Weights of a small transformer language model: 7 heads of 64 (1 for keys and values), normalized queries and keys.
Each number is 500 + 40 x the weight over its row's rms, rounded and kept within 0 to 999. Layers, rows and columns count from 0. Numbers have three digits each. The size before them is the row's rms in percent of the matrix's.

# layer 3 MLP up, 3584x448, rms 0.0618, rows 756-877, columns 280-335
093:485478550453526472523456570488456406504514499469540551425462475524480511509507548565551497530543562498549476407513503454526479489551528498496503535505499507528474480419
103:489570429531503491589525472424486525444514563466467479531495440474518503445488471451555460515463513478474521455464548451530569507608525415464588526482497488530485522438
102:510486524496488446460508519452486516455494456549480539437506512512541480413474497426423502513552506528592520495581499474536490482496509512505582502451502460490493528535
104:504498469544472550548489535469505480478503481544488555501517434503550516456557463446482535551493500404466483553469487503511518512570478536548511453478483490490501465479
106:490513535467514467485441472482482438511515513485510529494489510536536402467470507508521573451500456456493491406491451459540500477489516519414473566497582517551479430546
120:471507520491544424539474538478441536455471507497489440472497540538457463496511523543497540536497560529496471486538505425486521543475524479500487500530481492537493556447
125:477487504500554487482459534476420490512485507481472509532529460546530446450424476433495482484470508524525534457481553585492507464550485489505510495467520539506488458514
111:475452462431553472468460547541370421534461581517507509473602443486500451437478493531515537469572494508527523491540445479407547525509514452392545545532474539474478501445
099:417472550485499520502456488413533486491515499457388540522521470471542435437526456473426531552517495536558530515500513487500573528496596471493450507511535501443399476479
099:510507529408551502531475560488440432490513504415521565476550451518469459501421501478497553527518546526427500474452474500522495456579515461434465488559496501540460421501
086:503518493520475532556463612559522557536594582484541460521493470440509479486502484509489446495503521489511573531525499521475484488533535487436553547457446480517530435462
088:525512550555535435460429499476456461456501519483503448527465506460433476491508480524602455519550473440503562476495562484448508488496529375513491533544564455529433519555
096:409482504545474494475508499390490505439484524535464497491541473502594494507512498486486480497543509561498544480525561490535515545491466469385545509499533479408494492529
097:519469533515473488502465546500448571497486522476513420513520500517460469479527464504527516460459510512484544438512540521502518470484489479508515492523498391501544519502
099:477501551446532514555483526536512486525497453453499467502493441423492460452511487519497526546484479445542528438436456493488473498493501536480464559616580523440456446483
096:500552528457537369460455497449445495525501581418439420427521510482533509489513458526579534450522542526536423479529419483494530462544552544530425490441520497495535452468
107:509503488426523528538487528517481432524505467507567541528455435474474456434505491495558529476570535490508491527451422466474540490508539497519601442485510515521475478547
114:485474535454515454454530515454448481539554488540556500507568485372493491509482469532499529574548453603513552473489464480534524513493563506487510487535481510555444542539
113:494431551502556476485516474507463406471466469407456512463502481505585495469507513565533459449527516522569472502530504401512479485477465476532512541521527492515459474528
081:505428445539522456548482523498413500576523446520470549462574581425511437530536511522523468504502467489496484465480509517493583532565489447430468486497445474507527540478
081:474493463418602510517501455505512488562557509524567559542550459521438531464571511457490494457541485479463495571448472521456538522546500488466590513553418456485467447493
097:528531498595537508488462493437393440525452505429506465475517513527481428510519467487501507463542509504511545461487503487502512489519542425460527441482491496447531452463
114:514449487504502495488490619464496517508523447445505436422531551489520526580444491519486486477502522463518391427448415408464431460450508441552456434535568472488477563572
111:525482465453552469487481577574458515492493556398514484458547518535456490483505531520493468458511489563469490468521526565524527481530483532516473578457493475549554469551
101:416415530457500546453515485475493487399542472420521543495466467522573438445455502490444492455541537470471500508498499496488554513494522505472532475501497530492374446473
093:450443546528520501519457530567508385436557479485453556531461502526421525510527507577504474494512544472542462457506541537509535579505503511504444464516590548530532498545
083:440483493513509473507498571421537506429554522451479513521461451454566507457488468494490502479489547502478493497439573546514537493557561512435491526536573501485489502481
090:492517511439464540556511545477489472484498526517513539470483450470483538500542440523487580522432532583519515524486533548507535517516533516525476488510475501514500468478
091:507526539485499459461455565505474498494585485496486450495495471445404482539553475458457530482503471459453549461556499515522529452524459472453411487531555529499519528489
110:533494452560504525494520472446427564499515582541497573497480442393462495455507377465507550504484547551484568484464502470439539494572488511504511419473457551468492520526
094:507461483490514458511471498491511467416562533477491563481515460477465532489451456419502463483504486533496501478512522507529507443515583455523568532530553534584414554449
101:413505420509580500556523527426443496520489519499432510477510490480520508439534464501473537452542539541567526478529485494485509509579474513524525433437447510568538435502
107:389542468565521575566436526451534530412490499498461476448494489456513541433494476517500446485443503484633549436479491411487500513548504419444561489488460530519500504456
087:439471530514537505566405535475509496473572510499414512411496463492579505430504487417539550456505507544573515498507515463451586536504501414532497508461518556559410509452
095:491462525562530477570447487457477529453488558539473519488523557510518494533424500456541450494475559441521497535536457519540531481511522427425487508589545503532510503490
107:414582499507548510599518523447505513461569542485448496506524531463469512464443481522500546496499544476560470510525524448401565483584545529507512487501547485540514533434
103:514406426474483469483512511477400504562495419452494532501523502526442496546535533435514501530474512541499500465482458516461444489494486525498549535475488483551481537487
103:514378456527546503556541541448501494499465548491481492453533482411514432450476443500528521534475570493489490494523578451431536461481503436485520425566548513482544518466
098:477566571494585463514523516499511548462566579486482479543591476538511525479508493462488474475494548511498536487489517493473544456593488501545501567486546523582549541449
102:477543403506560474543541533485470447499435612496434441536557406494426489505540470508491500493521475542497516524434419449539515485555492405537470452462561454476512459534
096:494518519544535549466510602542560512447505538522464445492508449451442540546504426530579515427506510488521504453498515473537493525526529448482507498544477422464546456506
038:440500504493564537495448553487474496463543514517534508449552469487532461499508449474517498427480504479488510443548502428458625495509552479484524501553511498505532519467
108:486419442506587515512490522441478470521531475462492481517552459498530458453478482467457449576492524466542480532545519468513566431543452467505511523569570490540538555451
094:441502537487516525516515451423520394503482500529524517475482493485544470405501504614502508562490500471574546453459495424435478441546529466426557517487565578519480459530
095:483480519488490597532522503443546469505501531489453477511494448496523457473500503529490516439550586565503535507445523478538572511474498436433597504467503490461505535491
100:531432510516603498433490496492429501450509528392432486444522556494537502501482509503432529512478470601541485491448514572509490505517482494434450534479505463481489465553
103:475503559507536471467488512415472442486467547504434521500487444483530449425486515447553480502493519474467456508526545538444475532527473455410509497510500514533511481547
078:477497544450490455462437506516491491523478484444510475470509533507537490479536458485473479498543522483479475502506500499546550479503549486477449564530511450513513514562
094:472508563492554514474431464498524449409489538449499429455463497498493468465555481508430539528553527459509507473508474506482511517500519509449483550591537491504438525487
111:479452462570552535538472524415546494474495547442449545485550484461535451478500456507538459543461531521521547509494521425445575451558466521474568440472542509413555460549
107:473414501501573504488483510541428497519523486520477501527504469577440458466497521523528488451445515513576454514560445441521540529551486450424517530532450562462473550539
090:533503459446592427483406502520542575450478563491502576529540478518494490471490527426534488524468530536511446492519451515479538471506599525473512564517565461529565507543
084:513458454537513514534478520459537558513496564541486567498509509470510438563462487550501558523480553556524555440547463458553537524627502455433481498546534428492464492453
102:462520469548532449509430528509541455518465554486529540480555524510504481501489480524491505524505592474523458450447498475480514519493530481458536497550483545554528504534
091:454488536480556532426435534558462514548501553536397537498588489482505495403530521455537511528570536542553526460464495428535533564438486407492512556528483538573480516504
108:492441437525513470492528524540484507521552630515534454477527488522512527447475499485451508430504567476515500508492505441534520434452478500460508474468490538483482573547
090:444448464527494453483431557491474556541596504499471504481490493503512501517423434532469474491469570512497533453516550484454592533507488499434495552528518541507445510533
103:483522476490567477543516491528509563512569517493479451508560480556527472492462479528501487576457541429556470406464425418504438438505519530555532522461456502483470471513
083:492494526470534523541466446501516415473553530524567479456466445535519499457484450485541512464508509457552490381485526462465514440492512501380523491527572495410516416435
123:482485471549459432550516512451519473501585505440421463522479554382455431575485371529502468467549517576596509468499471476529520455485539551536532530510510442540507443417
101:533489542478532427556508530590466527466479557526454520486481502572471465532494538447494529478500483502440499500481481573465429550479510536506517532528486540543512440473
093:433494496521531524500504555524440483528513492536577553464564504414523501486529467492487500503421567508462529506481429507475533469469544550439515508457418512574523502497
115:395472536451606540536476502521482499494499565474503574519533568520478462440499493452503541501509549548510531478554479485485532428530514496450545588493450532419476439488
107:420433588490450538511456537528485551552462498494420531494473473473535466457512483456504493444468520487479486483522587399467551506558505452467492511518484560565441455520
086:431468509537565498460494555517482506499493524457462572553448472499516499403479510479495550490447579530544455419521497484512516518510481458435498578467449452615452456474
120:395491523421481522432432494526470472516523530470441487546583487519488463466546472506486530526564473514507517487491435463519510480433477474420489584565463555532469461504
102:550543437521577476527507465518482485493522530447528508508531496559519493511524479572571507562431515517529497462473504503508466502446533474541490484491493507524536478489
096:449459525533432507504420493527476458481525456501506559408482470501502525447518476506548547478567575453482538425457436474495567449513540496461474534492500558543539559558
095:515524510463471502577494582448517553495417535495491507517547482505489476411540462465487533413458540574560526512520564509530511542501467540448554492511538564463559522502
099:449498502526540495533532535452494526489436541487530522502522420454554511438485392511448422466473498568606471460537435547517492473503493486534522519451532544509457444543
103:534534411496517516470483486513489439503458489579549588471578470546505475449463508435569511492472461455493533469521520521438501443556458471487510589492522497562548516502
089:535514534586457448527437566480438503471513528511446554401544497473466520585477459490557486499518501476537508519526447494550495474490521429554442481547458527504521448463
108:496467476534538505442461525481511512523534519442468516488560496422448462526498403508519537471447546573493468469489494478487589502505511462419491463487477421531428490532
093:516497526495490447520445522460482457462631479494500541501468507526472467489498393498473496525497520516505490477484510515512617513472456454438448504509510570435436527499
097:492555567490504453484504505473505441463577478538512462419500502536529507505458403516538540478591554487525511464459408485512574496515510474538484498600542487506515543487
041:472495483433537450542473576526472452447532454469447573509522470507494495482464437486519483496525534468535487456505468437505499520493476510477539490537461556503515501505
081:476488495460559528508510549461514540539482447452456537402533511464478482437439476538539456431496495550567549462505471491504472451505537438462479519512543493501466517467
119:476501482471469454552484500482503490462496464464447460451475473500553474541496457507457520530518502560488499506461509440444538536521511528489512500480464481498492544467
101:462454486451541547479421541540402402501443478494509517471560438458461410487513510464547472504549493472485541474467510469472510541470520365442502503527510550447546532490
094:501618515550575440525542474528477523501504560454431495573546471486487458527498486486504448541501535562564538519485496503443481507513488534491492522519460505544517520417
096:543444441521502456489500461467456495514495443429491472490569564469510463552499475491546470462462490491501473505430544440426606511543510443486552466488478484526522524509
097:502488531427492500518467550553426468512534478469503520533524509515510429490528472545455521473512495467480575437550465490499510482447591584471458525566503479546534500523
111:528477530495527513524438522512522531399457479507465515487463483518507496467521478468448438486519480453427452519483567503484515445493505489455499495458537491547559474529
101:510469497546537434537501545512488498447518516463519528498497447539579576489557534573492452532524523461538384519490511482423493561532585509495464522490519480498475517562
097:453440431547547442557528522512476488485486517553493515469517511529518483466498408524471424396535546470563501532547496427551586537472480523469502493470515526552469507449
035:471488474501522508539447533428421500482547526511435482482494487405499413432419406527474484498495541470568461412550513448519565514520509526526507545498442513548563439526
091:464477513396493351490524470431460450554509498505568537471494530432449547584506470499502501561522491476520530417492497526557535560476513469487496530540469516572556550501
091:501545515444563446478495552538449468465536468395486488514492466477537516489486452498484522468565510487486493525465460469521529489491521504457398505534529486484493519546
088:504511463532461517505415566474453531524490575505496510464530493464488453487504462557499465571478536557487497487506497528458516549517527453417508553502549551551463521444
097:464519545569526527524441540488480489412518581529508497462524478490506440550487377509485412531509482499553562514441521488500591515498507427503505507531509538439420552479
110:465449529433540483556433514427484428458433469445480496478479464492498436481477521490552528489537484516545511439494592499440526505544546468402450560537529467474449419505
102:546503574505508519486486533458474449557521489419518474489516500504493493480443471525580495520458534454505516456510425434528457426570553391466544606533464420503510476485
105:509515486573516485484527545426458487507499484454493510514505503463543465506456487531475472497442538510516526514504469504460493506489480474515548602516493453463526527500
087:457439535550513543550478463486513512523493574497485473506516492524487451522442454513469488497465599521565476530446491511422545456529577517518463539575514522456551491522
105:453549517532477546532548461482480527444556540466431467535439458431507539545526429512543522428537510553502435505474525481502574505512505469452526452474458557527459485462
093:461552471530528540542505533427508497499519556493421506406511461448489540525474422501463471420525511468523498441458541446522565537559523442421546486534505534606527423382
126:523466484506566459537487517484518544402506551479416454436559500569542475501510448431572471460440510532496458502545521526463540460519488442500527510439547482464467489517
087:534503469445596446406440492502490416439468509482538546433498437526490452500561461438568580493615512435467447519475537457514502514476494531472524517550418449501427526555
093:471508478533519509469528448452519522440519510421511436464474488535502504491411438572470475527535591553503459496499523464473525550505552554506454473481539499538524446454
122:443542444394553426490506464460461539461512511492448515523498515494458521529525487515561544459487470575532428481490462506480526540555557510448550434488514441548482493524
104:518405465484498486498520465510525503526452515527483434527551540488504511456517413519471518459465611566485520505546488575550619524556485518452565500498433516526523495400
091:506529551494543424459459538471433454489495480504482573482532569483529522414441449501462504543535579476540487455513538510513516523471533475489475495493457489457530483548
102:521473457518562533532416564446409475486519494440452517481485457482465406430463492541476472506535495526547466527468497510477528494490469464437512530497495495463453487481
106:399458540470540482468478484548543573488569535440523461481500440524502442454521404453490560502508535441498522473518512491461535534524458477468512558556446552466435494442
112:457498461572600464507530518490519552526506493473462482511507476497567472551406494526457473525444499580543556579551452507514522454493479478429528545495487577527515536417
106:485501569503608471488409503521476453498489480438499530447437406529466535489479447450510497502540536516525463539549498490461536530536488536523435535509420492517458467490
112:555449463518564551480495585486436469518567502429529533463609419488590523430403492523518451520471520479484469519484514486483573468490487473416527606501564503490497552455
105:492428501442500505509467536455520577465588514519494470536492452505495452467498433583522468525463545479516441470541447451505571479483547514545545483519462562525501528513
113:444528441467531432523464484503501548574542457484457511546510492511514507526515490487514497460496495429467540446480461502514541500484558528533557524525466475562526542442
103:435567500537505523504434465467474486492526486474429544484523473530525498443482494490497533538460450510560479485471554468487491460563508442508508460516514542484552487461
085:475464490495512500514516531459457420544551522567540528476495474483454468524531493517525466463571474499480477524458511474447475473555517450469543506594480510479504447551
106:403440508504547464558497468479446534507523499528502611494528516451501455484484482490456440526430537485476537532471483430511556549499514526497501481479471517552478593441
100:437454529444546476464487499476499497535472505439513507487491474491469423448564476452516484440488582488509422455477465438455531505509535537447601457556494520537512552455
117:490504533537551498524449547513485505500566507506486492522474530526471511487486530506521499534485515498470434418500481494409462542528567521483443577523501546548424505540
105:483514484494550447504505553471440532522515507529488543489579385446473480457453505522565492537435562475486502480579496481487479541493518479526495433474499499462599500597
102:541534570520493502506457495552486456456616407518494543488487517516489478490524470516513498533581530461466437491474470536456467521510528491489508583571528495551477498426
093:512564553482486462565463553479499463493552529476494504530459468466502531537542452528527540506504478479542554500459526522479551539533524536518476503461491533493476515495
096:484489464451515493494513509499449541544463466412420494502550532528573474427467488488517501536489488518497550535514443480469473470519429495534480482487509507551562568557
088:498568445535469544545495518472480487481528546469432474525522450479562408511491472580480425457480585480487487466606452476450531419547558497495548485532501489464487467403
097:504507500498534486482432515494455471557496441458507467494494490550456477526507482567537488504496475522552513473513414543557505475502511455504571582548500541485594484567
106:440467517466563450550502453530475475491493481514501440480504548497439408449510483507459511488525533527454460494530523517515518532475550417476576567576560533471536510514
095:464551541578442454554499534454480489447525467482516469510478512442499559520489494566497527472480514536506519463520479474570486421551512527477519505486515515521417512471
# layer 3 MLP down (transposed), 3584x448, rms 0.0557, rows 756-877, columns 280-335
095:545487471525466619567596522537496563497480442412549413476477515489525471473511439519498491463415459525488501474494519554481511503452553608561542510471490501490465523451
097:516465479447355434421508490480550525498484487524475473477572553567499507552485553467458462498517534498527487414510494543529486450520502442554505521581496542490493427456
083:494520455479482530518483456532447446559495482476499517517515499528486497592539530542561532504486519455408468489423525545452451492489492545475457444543455531515538455515
105:505490475443493509542543503412538456503497482566502482515531496495476585456472519507552569479542507528531503511545525503524448542499504478407417514487540534463515449409
103:504458475561452536518481482487483527531504533486444483510538488517539522508448484516484538555487525475566506555477532480530514453472488519518541580463481530516461422491
114:425620515457476508531534457507451544528446497598432431488498456536533429538514492509528508528523569505519507482563464528576494476442434532571479475483545567506446554424
119:533489501535481561505556512510487444492489462496511437523501517523496470509416483514444561457534466533471545549561497561519456522431458436515446478524521546487471507457
110:451508475501537472471478460536492486505532463581505508508489512512516480510563506464553528512416456539469537480442431562522535521512515467507512537459503519512491513497
101:494474515533500497484485426548460483520483468488522408435486551564470441470488476486454540499576525470545537512538485466521511435435452553464501560464512476544464468547
097:498475520471460463422516499490458529475488542476570451500548487506490428557457460534425543533514433490451524473567517469492505480473522490558460410485454504514527480525
087:570480464465462415454500554458537513489470510465513460523505533492473556478487452528546535468502481455472463507559504455516515476521491435558536514546477461530460517567
089:481454449476401555550505505470472510461476492460496516504533471479557528514571523536502404461423547458539513514497454513547488484586444526484541508525525488436512458517
094:483533433499555450569551530524534516494536471479503500484498518541473515559498550525462514555500501466520450498510507519459526448612530477535469515441512505526500525521
097:489503451523521465512516433494509493549455535447460497533490451508503463509543527453468497532499446560544439491479446462532494520511526498519473558536479504469490497485
099:521502483497533478549447434516528513494504533552505456545476414558459440453548498477516446520497512532525536537431462535538435516522489468445478475475492577435496496493
097:511455475554466487468535466507494499519458515492471468477460496448448484527505466432490493426563536488479538547476546525493495536564515468498578469568465472513486560499
108:484460512547459519514469449448560470515465509474437493602591506558441499486492560558525428502524587555487549485508513497490446581479464566532463532482519533390502506504
111:522511537521535491443494403496483471522535472539507503558427514443489505472471485553464505549540493468462523565489481482520469513455565468471497487483523518455528468576
112:545462561535495455509518518491501568442461554524434493498567560553499451514516467483464407442512482555534496491554471576550516472529516492499515567489508501531477476545
087:562517501474522484532496549464542526524488519442531456563457414445505556528495511494579441496532494534480510476491542584532446458543512460498470571463494483481492502516
084:480465510486519545544511570501410422566487525508476464457515514493519454450449511471475465530517558465567521582523485447446487548417526457485490452517533489529524454473
099:483566526536489469421522418510541515513536492470493457594475526471529538448507507468528449451523445551572470515474466531469554472556460520476482507501606544481525521550
111:513531516505559529473522567525454529489515504535531527511455477490509497488528460560450545444438537474504536452517403446420490482502491491502499474454536454505521473428
113:499447513493439604573515537537557417549520463512466504455597530486555447467499509530497553434497511548421526608452469478479486489496506502475488560552560478489443563483
095:548444520425453478544517458477505475536493442501509525461573549458449518490551580404576507473527486520560511542504463473507488511493502516436425527484515474528515492482
093:510501567508464488463489474520534530501478505484520512499541525484458558459436534558496441480494568501427502544575566569462521579487527496534522491456516481513557467501
090:527535466539492520486541493574468533528488501455561465555506473482498467517483566525478526510511462534475565464513438504520530452471470437548526558432493526458460451532
092:507549490500513551457539521425568507443463412441501537496495491469432466431448512569461559517546515503545521502465494534420501499448466488540500492543499534499466474422
093:497505488532511497407512506597526483424508447529526539509462529525517502517519548546497400481566436491474471532487542453474518473462489434478454527547511565437434533475
108:528525504501472540555483484487488514544516454497494515518443536453479470477532406507495461485482501553521484497416546500494507548502499417502490470449561503572473553475
089:633572559504446524481487464518569500514480470482533529500499537490492478512479557500501542476492493533521508529505511503484512525467525500519434467466484497480496480530
102:441533478509558520497491470530592481511552536490475502566412512523449591490495517427580509491508521477457454433496516514504473520575459453519477542531452477479481503504
101:531461479464465507516586546456443524474517548486496495513473480498407474509475488522496508543444472496515511515494461526530520500418513543566527487525509573466547480503
084:545488509425453453497500458508489486498471460509431476487527562529488469493526557557439515575527585525462502537539490476519468505476530482551493442500486517563524566506
096:464574471524422514429544513533492518536521475414532489536460553497489586492542453420454492484416400536544512586544556440499452537476519561512517470468536528509490505520
104:447435533543507504529535475503425432600459516534492555478540520419546380533486448411576455463530521543501484514586461495523501497424522538479495519478467468432457461458
105:558475557537554552540491455476587520546484524545541461439519535513474519510453514516539415499546509511483447484464527529529529553443545542529418458527413514540484502559
104:474534498602485516519457506469531519538486593535481567558443456476529548503564492529460476490547491565433487452439513542516491466513511494529492492484454501497511458602
096:447588553431458478462536486522461504469506539553461478524492487520579524472525502488478516502472547500538481510524455466490570525478547499480478506525434557513586519533
103:494490491452473529445553493514437512520518441440513583440549456514591490489472461544448555561496504470536605460559531460522505489482564560480515516480545527426457460507
093:531500494554510474541460521537494548491475517462519585495533493480554540492444477595512494551480501530467478513502386529520538484563557527437440573544441486465483453570
030:521561459424546535521583517566537426482507453486490559514451480536544500550517537517527604480550491431474485454428456548452437454487468520502436516504476461517528570483
112:466466513543528555549507517495477537495528459449477531502514476466544440381547534453519468517456454535531433494541574485427497505476525486541548541457546537481529510468
097:579497407494551466536554511519521528487545494508472505521555468502501554505515459491535451524538487508495457561535547547506516434478491519496465521513480432525458484518
098:543478542484522491551549500486525562530485552466439520524446501445520464506562589410520496487557479532484503524404510467467530572525500580468551500547568457611567502572
102:533525502495472480469458497480432471464468497496574539505471435491517499534497498538457477552571437526470516541502536576446543456474478489509492419405470537360527582571
105:462514539536461512514468534477572485529485513461525386514484608531500509534427453533480533443418475453439459480536572473472532493502531500488481511537500543523501467480
078:458496536508565514522582524401468496564502497589520468498495452475503504470543460567514577513462413473508452527469492461458513542472444448426546547486487537526517523518
097:510541579479497506499483509518505464553454565473493536527520507533523471397533563499471510453503486488469475504558474527449493468524566431531465532522547519554472482455
109:511515585492506423466505403480442531564465466432472441465447443548486505519485483453499477445530495502502490490507470512482471467487517471473470541538537442541570486432
107:504513614385486480481521546542496523496491480574512496482503514458480472514541408469500556409495456457533449479523516556514535494511488446613471537564500533473453489449
091:513564484556517518550538503592513482534516516614556423546454469483490530524515514542493441471518515490436455461474476500516525518539448553546540545463470431466559533581
087:497563498504478518474466549455469505516453474496518523544502493512452559526473498572493536496440486543442465551557477532515493548488474516546536460408499448509513515581
102:512550511469493513574530451520497471484545524471484484581478492482514516511476484506561546555552459468493585461516515542486439437547504535490563521464513542451528527432
094:455514491466530574497580515454472486516579486517521453465491546447408482425477566495490500554489445481503489466489472488524523471452564493398503539551532492464505474487
109:497444489473484453446493503559503367533515479489474529521418475518469602492468530496450420520535479449484552521493529540448468478494426546512499524509563582550518463506
087:523483465517499533569450491515542455584437455513572501485510485513545466527471524546551474484539416552523532551483505452520470564463590480429544493599520600431438474489
102:544468500534506471438535429524489538485522522541537515493476543458404539449479504490475436500472522491418530525481543526436501533543480523583517531529497432542500476491
086:542488475524484484462566461516514486464486510486541506543435479563488512518485549474539446538520464523480462473490543491502483486451479498549584483529466454539520447480
121:483467500472445465519495475485450482514536492534474476463546452476475501484504486468544514515527472518553469525473455488513531470485507509497500530509495540504475485491
100:504545558442479456540489415496508484532491388527587538485511506506448434506534460435452446521524462540553535528535543457482535523516518495477527501473514534538495485507
096:480508520530490482513396561418513524494548474514462486465450489432513549574422499494470506483537508555493561495516577503534464500502581531490472463545486386467484513527
114:454513445564522560503450449549504554549474513463571450509432508519481526494413474480500524453417470475482471465424633473505503518580466509519470467535390478489498552517
106:492533512461559468496555514554437471549510444537518473563502516433520507590441457428430491499534528429490545473475498412519495489557507528485471477451511478580543526472
092:455536472487460473518529586484523492483471516597512459540563497463540443514517548520417531480503539480575520572444465461480435481502485543511468474577542485481517463458
121:519499463505441569560470487509527520537482469542560518559498532492471426503531507512514529457466531480445435513469543460508524466403468464520517451539514514460519481454
102:555561544518492544527458348505488478489523516544481499495499431497485510458604552519491444564487517500487523548491473553532509463585489463444451529490525513494465562483
097:460514565478550552558531509477506526443428486518545536540525494566469516501505517457511484504502519501564488484506524513486468555525431549444490532525520601490450458457
094:507516540507524589463558521446496535511558478541493597508512551534515454506582509538530581528469503560466511529519478535485457437512439501472490533475569439483472428439
099:540526477481482586467534484493565468537440385427609515506524479480495547484465479493555543455529420514467539506549534480546496446494472521469471532510505453500432503466
103:476481509452498588473508537470493464486420436523516451490524520470547432516538511564529446500533530568519460534467523468562487419501460483445495498486543448434514470487
088:533466379578521534481547571468580571519505575468498475469552565513501441529496480499546453464549503478428590479524492495483444489404507568480484443467486450482438478537
111:442494518537540505580532458417496454544525511451428457515537496467491487515482495497571506507520531538468480508493508545517481539475515546462531557494491509486458506476
096:499515569513499510499497551479543458472430418503623508536450530515517485485545513537452447550499542496529536476511569534497491519452521443456479458527488506538498540468
095:514513461521506439477536518471546572417415419485516516553502594516448461460509479472461544506482451479546486442452621563507489552442440520496573497474538512477533511545
032:544464506529516510489434534546520498460537456500478487527484427520498519476592509512429516535504496508503423507506493483482517509587489475499510456532508459495486516520
086:516422501475455477500563591483547467557490485481505496534494489508463470506479550488467453494491443495494544493459520597510479553385504506563482465457483522503401519463
115:496549545462502542390454545462503457484410492501462493484462558442536501519416494508475475470552553482489449509527539497469472547518498480499469392483559468444508537404
101:531586502468479549493502520462498511530512444462461496529486526501437442496589438462589398521555527483532468511474514599475481459496494518512545504444508535440486540487
097:463555552472453497442455418535554507485480510527487498467459460531422459522566519496498460574522495471484503502512498449446480528411466507506409559560531556500510477465
098:511513512444470550484507513453548573538515488546491473436437496472565505530547564456587519490522520554526459425483523536541481510524464485495459541533482439474500467524
094:474461494538496516479519488523503520446438548480490445527468551522427494478468518521507465528492509509535480576445468522526511529560478447567537539435515526519427474438
113:472528510513516529574501570476486547497553536493491416496515493535505465482460492494473532461465470525515568529452450498509483497449426529545587538450443540478493476474
102:473502559428460478504443498509430466501475465514512506469550541456463507466531537499523536461519548524540493537442539460459505505478463490496484557464520539402503494501
101:517556468497489552542523501479508540504456464492512428479523461490540532482395516520473610524545417526522442536510488519533507454469462451532501491452529514565494506476
026:452499490479581560548526488501483507494496533499484479518530451552535614469466522476506531573448484542477555547419544522440501564526588482455419526520509464558459466495
094:500467555489497469473517489463579549484456550525499488541423424459502492494527460412477443538447514522502497558500479474464490541522500448507501437463505457579487574486
093:536512557498492513445508536501517467469476522506613499532524563486497490493471547485476549508519516538531547532469489528542519508485544454539538536510545472419496537582
090:532537451486502542520577525531474501513576484473533527553485445453511521534489549449538504455558522483494505499478559572548494534456488458546524508495472606557486503492
101:527487512493504454433476477523523534543511459461527485558449484435496457460520448458582592436546523570574495497532435547509479516492440553523475541514577482511475536552
107:471477516492505534536564543522490529459528521481522490532525498486525518484480537605522516473445546436442523509529426470545516481519478526461568529488490501535481429449
103:594509530462475458458536413497452495502484554597577516553513482498434443445520569528527465481484539516429509490432471521437557489508565471420476592510500560415491536496
100:554498477496499491450476487577488510475498452482471533476472513553467502515525467480553455493526475504507480494466516456500540506494522480547455485526534476464553494538
084:607502447485449492501555517444522488452487458460498501556488467477462437494548470493538501500512498492502517508516552446533477526443391474443575511465465507492460521500
096:522405484567473479452489536427519550444525580526550516456581510557469540559512492542435496551461452526413525540456509517575512504440550531442549548491452553468502477495
097:478494443492510523451514488590479497536511516562549505488458544440472502436513506497473528471580400454530442514524493452490510492544451494517459478519573514506546454514
118:565498565461534475483501493481494484443556518530576496590501497451509512461487522481465532511465471529558530556523530505553409535505478491586496531520533480491475467518
085:438439470457466501574479443520458478419539482481500524564564609531539549506517529544506507496505504527522495494453467511510511475513502560487500548478510574444576537545
091:522494497445492511511467511506515532550460496490550536413412503528454521481576571522562524535446496520473480469462531517508500457485508483481491550460450614451512437520
115:544464495504531498435469533519505431492524465483482499439477435491487425555540513491412461540486533423497558488509454417399439457532485449469477491492450551466532522472
103:560429482481539469509427532490469445452457475498498559605494532494481546498543540575552538579456490517474490530496451546533492431509516497472488497573516525524487514544
094:520541503514445532479495545536583459477415415551599476474497392473528461539538555550479535510543510426469578520415510538528491402474468458526527530451501500538513633441
100:513459422483557547521500575547455488507515453596513476494525509539550513501475522507483589516505508496481437541503555458466468519503430528519424473545509516449503512497
107:508513497506496453491478415490539446541492454496481465499461472519536531549517487414572491511584447532530508491501467463514489566432520482430518509545541520531506473551
108:529488545498480549441514551588547455502523502493487477516460478512490529524428523526538544502529458501606484497629527526509455494482473558523487537558520459517557475507
100:419541425507473521513524467409592577463543502545523496559482544509501507613515522546507514565502473486482535498488496562507529562526477486527516405521525489459454474474
109:455500509523499438549456416495477515539479467458549480572508506511544540555503509511509468480581472542574504483422526568452440488515492509509512512483515536454518518521
103:485471507516513505447514477518533485520537444581553464383508521532493592492464529519543510501495538471453480485464476478550489505483488473479505456599420458471497444600
114:513476422559512589548485542527447537515565425478516459525514483473534437482439497585556520497446506505456444474448486538534589474507457501514520514500482593507553540498
100:519407570452496492442491519445491490487568427482609417425602508448440490492480514539497525560460474490481559509509526502544525452519493493454506480523452449459490486510
088:475494517429504649503531527557529468546477454441485564510501545480518508454488485458504492453451571444573430540561469524481477515483518472578448462535485501594424423444
104:516450515518475483470513532468501448518552480526411525436560528511485536494498490477545465513559501515480474567573499472492449511499531483462461541573529539578540473491
103:545457544521520511529536504487461555502495527484454508561491476590558446467470507544412483543494450505509426536525486534440483443482474522489489487500504558461509518490
116:485544527440481502529528464479478488467484506565504514455507520523491434432520547488529536499556511522530479488511547515423442528502476491579511533431602566454507498458
107:464458488523507468475485498609508525486494598522496494522530498569513504551543522579512484481460551581448439462475428494487587447458511501487492439470475465502516532471
101:461499540463516538462521508494512451490452478489538567426499477472543500463508514512515494512483519473521455539525574541472450571398470499479484424495535511495433464368
091:534527496470494472459518429507537495483461562488531443424479432516511468439492504536483486462494530575505537437535455496501484478478522495492496553440519534498505565455
102:534485553534515487476489473539454487502535479561551500512465466415476496530504485494482392499552523474456511494458439476600592495521482559458495486478519509531489515500
088:520480541506519461416537471552489466495547472511481541542467523470500570499506506488551535506523406468496469417488517510478463502471533510478442502507516502494560470573
096:533583475516518509441516477478529476464514449470476450521489498485555585477493536481468455478487505505537477523467449446466502528540486472513536506462495489534532446520
112:590451443513490480501545476427451528435497540463412528517546429500435511458509492554505488530501503479442532502410551530494528467483493546454482480463468480522502467504
089:499538521436619494462467514554567531489442518493489532511448492542506501492496541519577455490514521507520556510439494491470522502483505446529463489510517550504484470581